Weights of a small GPT-style language model, trained from scratch on English Wikipedia.
Size: 8 layers, width 128, 2 heads of 64, MLP 512 GELU, vocabulary 6437, 2.42M parameters.
Architecture: no position embeddings, ALiBi.
Training: a variant of SOAP for these matrices, 7270 steps.
Each number is 50 + 10 x the weight over the matrix's rms, rounded and kept within 0 to 99. Layers, rows and columns count from 0.

# up: layer 4 MLP up, 512x128, rms 0.136, rows 341-353, columns 0-127
# down: layer 4 MLP down (transposed), 512x128, rms 0.116, rows 341-352, columns 0-127
up341:40 41 49 53 46 67 52 23 40 53 59 46 52 41 50 51 70 51 39 45 58 55 41 46 40 59 65 43 50 50 49 41 29 39 48 41 68 41 40 54 69 57 36 48 39 35 49 60 40 60 59 54 27 74 65 59 41 42 52 38 26 66 47 64 56 30 60 49 43 41 55 62 56 66 46 55 45 52 39 34 51 53 45 59 41 61 45 58 38 58 42 24 64 65 41 53 57 40 76 50 43 40 49 54 33 48 59 52 44 39 33 65 62 57 51 70 41 44 38 65 38 41 56 52 58 52 36 55
down341:57 64 51 49 52 61 39 66 45 38 49 47 51 42 50 57 64 55 51 53 48 40 52 57 59 54 65 41 36 59 44 48 33 52 55 63 60 47 61 70 47 44 66 57 54 42 61 44 54 30 48 57 56 52 70 47 66 50 46 52 45 50 43 75 52 39 45 42 56 55 56 65 61 36 49 49 49 37 28 47 45 40 42 11 44 48 53 67 54 58 40 63 60 50 64 50 38 66 63 38 53 47 41 53 60 43 74 65 73 53 45 56 61 51 21 26 41 43 54 46 52 56 58 42 26 48 61 29
up342:58 49 37 45 46 43 38 57 49 43 46 38 58 49 50 55 54 44 50 64 39 57 47 48 51 57 44 52 39 62 53 52 43 56 50 60 44 36 37 55 35 51 52 45 41 44 47 32 59 46 48 47 40 41 57 47 47 55 54 62 48 49 47 45 49 48 49 55 47 57 56 46 56 46 56 64 51 58 60 49 41 47 47 50 51 47 49 58 49 49 45 52 63 60 34 43 51 58 45 55 48 60 55 61 44 51 45 54 55 43 59 55 47 67 47 65 47 55 52 58 33 44 44 48 54 48 42 54
down342:49 63 53 55 54 53 50 41 47 51 44 55 44 46 45 44 64 50 45 59 45 50 46 52 53 54 52 47 60 59 40 52 47 42 47 40 55 54 61 56 55 56 37 49 51 52 49 60 66 51 53 56 49 44 42 52 53 61 46 38 43 46 50 51 41 60 47 45 58 39 54 33 58 54 53 43 61 42 46 58 68 56 51 43 54 48 53 29 59 53 55 56 37 67 57 57 42 44 52 53 50 58 35 59 70 50 50 65 44 52 43 44 51 52 52 49 49 48 47 46 46 66 65 73 53 52 56 61
up343:53 38 48 44 38 43 51 47 52 47 44 43 48 71 46 41 58 48 47 36 51 48 47 47 30 36 69 43 66 40 49 37 68 50 59 47 60 45 52 41 48 52 58 35 58 54 55 64 42 46 60 73 62 53 48 54 55 51 48 43 54 34 59 55 59 52 60 45 41 47 53 32 53 26 62 68 61 40 62 39 35 45 59 52 52 54 50 55 56 59 54 43 55 50 49 49 63 48 56 52 50 59 38 58 48 67 46 65 34 79 71 48 39 55 60 52 58 48 42 39 44 62 42 65 47 20 33 45
down343:52 45 46 59 46 44 44 47 36 42 51 42 22 61 63 56 47 73 57 64 49 47 37 53 50 50 41 51 43 50 47 49 46 57 51 43 51 46 51 45 52 49 58 52 64 50 58 64 42 49 61 34 56 49 47 37 44 38 56 38 51 50 40 50 58 52 58 43 36 54 44 47 27 43 54 55 67 62 59 47 37 60 54 58 46 53 36 36 43 64 58 39 53 41 45 53 41 52 54 55 60 36 50 37 54 43 39 32 61 44 60 48 38 35 66 52 59 33 49 49 43 75 60 53 34 34 42 65
up344:44 35 55 49 36 47 61 73 75 53 36 56 53 58 69 47 64 38 41 58 61 45 57 43 41 52 40 38 44 45 51 38 57 52 62 36 52 41 60 40 51 74 49 42 44 60 51 59 59 53 45 38 50 44 40 43 67 46 51 45 41 45 55 72 59 44 50 37 44 47 48 37 66 55 50 42 41 59 50 42 45 50 60 56 55 34 64 43 51 54 65 55 52 37 56 65 37 31 57 65 58 60 54 35 50 46 42 54 49 60 39 47 44 26 42 46 42 75 51 43 53 48 55 46 41 45 29 32
down344:48 62 51 59 66 39 36 29 48 45 58 44 45 59 53 64 58 55 64 60 51 61 52 41 52 56 41 45 46 42 44 73 38 51 38 57 65 50 46 45 49 29 54 48 53 40 56 41 50 61 60 26 55 53 52 65 42 46 54 34 70 39 43 32 40 53 51 37 50 46 51 45 48 56 39 57 72 52 34 33 20 47 63 57 40 43 68 58 36 57 49 47 50 38 42 54 73 46 31 51 17 21 49 26 55 50 62 53 37 35 47 35 72 57 59 61 44 59 71 50 58 59 49 44 60 58 50 64
up345:44 52 55 26 57 42 51 48 57 48 70 46 41 32 41 41 68 48 38 31 68 47 68 63 42 24 55 42 57 36 50 56 31 50 73 37 53 70 54 44 70 63 45 63 67 55 54 69 48 54 70 52 32 65 59 66 56 46 51 69 32 54 49 28 66 32 80 43 57 49 46 69 78 34 61 42 56 53 53 47 57 45 65 58 53 51 46 44 50 56 49 52 44 65 27 52 59 51 32 60 36 66 48 41 73 47 52 49 48 48 37 61 58 32 55 51 56 62 59 30 55 42 50 55 55 56 48 46
down345:40 59 54 47 40 28 33 36 40 69 53 51 20 81 40 70 53 47 64 37 48 46 39 70 37 69 51 45 54 49 40 47 47 44 60 52 62 50 47 61 39 56 52 59 72 30 49 46 52 41 61 39 59 54 48 46 57 53 57 47 51 57 61 46 60 50 53 62 57 49 46 58 57 60 27 38 56 30 49 47 64 40 56 50 47 65 44 47 44 71 34 59 57 53 31 70 48 37 46 34 37 59 59 40 34 70 53 51 64 66 89 61 57 38 42 61 49 59 38 51 33 64 54 36 26 55 53 60
up346:64 40 58 46 40 60 54 62 62 46 52 49 37 54 46 61 45 56 30 51 55 64 52 42 60 52 34 44 50 56 38 38 53 55 54 57 40 44 55 64 67 47 60 40 48 47 36 60 50 60 47 66 55 58 64 46 74 51 57 58 44 54 63 42 33 31 47 45 54 58 70 29 58 35 61 33 58 53 58 40 51 35 47 55 58 53 64 56 51 45 52 48 47 38 41 53 67 40 52 58 52 51 40 61 72 49 69 59 47 44 56 41 47 43 56 43 51 56 49 47 44 45 53 45 41 48 55 49
down346:64 29 57 60 63 58 38 48 57 53 59 59 58 50 46 66 43 48 54 47 68 48 51 53 35 45 31 34 53 33 30 53 48 41 58 54 53 57 45 57 49 50 46 44 61 56 40 57 34 60 49 46 56 46 58 54 71 56 44 58 43 62 25 61 50 37 55 49 63 38 54 36 41 46 32 46 63 49 48 46 44 54 51 58 32 72 50 44 45 49 38 44 50 41 45 64 60 78 57 36 38 53 51 55 44 52 61 54 62 50 43 64 51 48 57 57 38 59 51 56 64 55 54 54 51 43 48 58
up347:75 56 57 34 43 38 76 66 67 57 55 57 35 48 62 35 41 34 44 61 59 54 53 51 36 58 38 41 55 45 48 44 45 60 27 58 65 38 60 41 54 58 46 59 56 61 50 53 44 51 21 48 58 66 51 43 36 59 43 45 54 56 53 74 50 62 44 61 52 50 52 43 35 58 58 63 45 16 59 46 38 62 44 64 55 58 49 43 26 37 60 62 59 56 41 46 48 52 54 52 45 59 24 62 67 63 52 54 28 45 66 49 51 50 31 47 47 51 53 51 50 53 28 55 43 60 47 52
down347:53 46 42 64 67 46 44 54 59 62 31 49 38 41 43 48 46 42 48 54 39 42 49 36 71 45 55 41 45 30 75 55 47 47 55 61 68 54 59 35 55 50 48 51 34 50 46 49 34 45 44 59 33 43 45 50 63 62 55 67 65 74 55 62 49 39 36 42 42 37 67 56 25 43 38 34 37 42 56 59 35 40 63 68 21 47 47 49 59 31 62 33 51 43 49 64 40 52 23 57 60 42 35 45 58 59 58 60 56 48 46 54 48 57 56 46 59 64 49 47 47 44 53 54 49 39 35 53
up348:55 55 42 56 56 54 59 48 48 51 43 54 53 47 47 49 57 56 51 50 65 73 62 51 57 65 62 35 54 63 57 58 40 56 54 35 48 60 57 34 53 61 61 30 27 54 38 61 56 52 48 57 44 54 53 45 40 54 63 44 40 60 48 49 38 48 55 40 47 36 53 52 50 53 69 51 34 66 32 30 51 42 66 41 69 57 45 52 48 51 39 24 30 55 38 41 71 29 44 52 57 44 65 48 45 61 51 51 38 56 66 55 43 55 35 46 51 44 35 29 49 58 57 43 61 76 53 51
down348:57 59 51 40 64 43 48 56 36 40 58 42 74 48 56 48 36 43 59 59 37 53 57 70 66 49 43 55 36 55 54 56 58 30 44 38 45 40 55 76 33 41 57 52 54 39 66 46 52 42 47 50 56 56 62 43 33 59 35 46 46 49 50 62 71 67 52 49 55 59 37 45 41 64 41 48 54 25 46 56 60 39 50 55 43 52 41 41 29 50 51 45 60 43 66 43 44 60 50 53 57 37 47 48 54 35 53 59 74 56 41 60 50 56 45 34 66 40 64 48 52 62 44 31 43 49 48 37
up349:50 53 46 47 46 51 44 52 55 54 50 55 66 46 48 52 45 47 57 56 52 52 49 50 43 59 47 60 57 62 58 52 40 59 51 54 40 33 41 57 37 41 46 46 40 45 44 41 55 44 51 48 50 40 52 59 56 52 57 48 49 50 40 40 67 48 45 52 39 61 47 41 49 52 60 48 42 50 52 43 49 41 49 44 44 46 53 51 42 43 44 59 61 51 45 46 35 53 47 57 56 44 57 41 38 53 49 50 54 48 48 67 55 46 55 54 39 68 56 60 50 45 36 54 40 44 42 46
down349:67 58 51 43 48 36 43 49 44 57 46 57 49 56 33 53 63 58 56 55 35 43 36 43 52 58 43 47 49 58 33 46 46 50 42 51 55 63 47 34 46 59 38 50 49 49 45 68 48 42 45 50 52 59 44 43 49 54 53 53 37 52 40 55 42 51 50 46 57 49 44 32 49 48 44 36 55 32 50 52 53 59 47 51 48 41 36 40 62 57 38 52 42 50 45 59 40 29 62 40 47 56 37 67 62 47 44 44 37 57 40 41 49 46 56 43 57 47 44 52 62 63 49 51 49 53 51 62
up350:63 77 39 43 40 55 41 60 41 42 40 65 51 24 41 46 51 48 59 51 56 52 56 50 49 54 29 49 56 55 61 46 38 51 46 49 51 61 59 67 61 51 41 45 51 61 56 57 70 66 45 38 52 33 74 38 51 51 60 36 51 52 50 53 40 54 60 79 43 62 54 55 58 51 40 44 61 49 52 37 59 56 45 41 55 54 57 58 47 46 47 50 39 59 60 29 48 53 68 70 40 45 50 55 50 66 46 80 46 55 43 44 54 39 39 49 28 52 60 42 51 48 43 36 48 54 60 35
down350:70 53 43 47 39 56 69 47 55 60 37 54 39 48 61 67 45 50 43 40 37 38 49 51 51 43 45 41 33 47 47 44 50 56 35 46 64 51 24 38 53 34 54 68 51 42 54 55 38 50 54 44 40 41 39 31 55 56 36 41 63 30 54 47 30 34 57 50 34 54 46 49 39 26 31 28 47 38 47 43 44 37 59 48 52 53 58 49 57 51 60 57 49 55 43 40 33 43 51 45 41 32 60 54 67 53 57 45 51 45 54 49 46 64 50 73 63 55 53 55 39 50 41 53 52 41 55 45
up351:38 48 36 57 57 57 62 45 50 47 66 46 66 41 57 48 56 51 45 53 53 47 65 44 64 45 62 44 58 47 56 57 37 63 47 52 48 45 35 57 42 48 60 46 52 57 57 47 39 59 56 41 35 57 48 43 49 50 53 48 55 47 41 49 47 52 50 59 63 50 45 65 52 47 46 58 59 57 39 39 41 64 55 46 52 53 50 54 48 39 51 40 39 58 44 44 77 51 44 57 55 32 54 56 35 54 54 45 45 50 61 47 57 70 51 57 49 47 44 52 47 57 48 44 66 40 38 49
down351:63 57 54 50 50 49 45 51 47 62 37 58 58 36 50 48 58 36 43 44 51 45 32 50 56 55 46 52 50 47 50 45 50 53 37 53 55 63 47 58 64 44 43 48 60 46 49 61 60 44 36 59 48 43 52 63 52 54 31 61 49 62 40 59 42 55 47 57 60 51 45 59 57 71 57 42 46 40 48 44 60 62 51 50 51 68 43 41 62 48 39 55 62 52 49 38 52 41 36 38 30 43 47 60 46 46 66 63 47 45 36 52 46 68 53 48 69 44 50 62 60 54 51 41 48 60 65 39
up352:49 37 44 63 56 48 50 28 56 48 57 44 34 48 59 42 64 49 51 44 44 77 59 49 75 42 52 43 52 29 49 61 55 43 47 48 49 58 49 39 57 53 51 48 62 62 57 56 49 58 59 49 55 50 42 54 54 45 38 44 51 31 54 47 55 44 46 49 63 47 60 50 48 49 49 62 54 36 40 42 42 38 52 47 43 39 71 49 46 51 46 52 46 49 53 42 79 45 55 55 28 41 45 60 44 47 46 59 44 50 46 50 46 55 57 65 54 35 51 52 51 61 49 34 65 36 46 51
down352:59 72 55 49 41 48 32 59 33 55 47 52 45 48 47 50 54 49 65 52 66 53 49 41 51 75 58 50 42 49 69 52 50 33 41 50 54 66 52 39 50 47 46 40 56 65 66 47 53 45 47 45 52 44 55 53 29 46 50 54 34 33 68 53 43 69 55 37 45 47 33 38 67 57 48 55 60 69 42 49 39 39 55 53 48 49 47 46 50 55 67 59 49 43 61 38 62 55 43 44 58 55 50 46 62 39 66 49 60 50 61 49 52 47 59 60 49 55 67 37 79 44 62 60 50 58 47 49
up353:44 36 52 68 44 39 36 38 52 53 47 42 55 48 54 38 47 41 54 66 41 44 51 51 46 25 60 36 49 58 34 55 49 41 69 36 53 48 54 66 44 59 37 41 65 64 40 27 61 53 60 49 29 51 21 59 77 59 42 59 35 53 64 77 49 59 42 54 46 55 54 44 38 68 58 65 44 52 71 60 40 53 57 70 56 48 55 36 60 35 54 40 56 78 70 62 57 51 51 51 47 58 60 53 38 52 64 49 76 36 45 61 33 42 31 59 43 50 39 41 27 64 48 67 43 49 41 25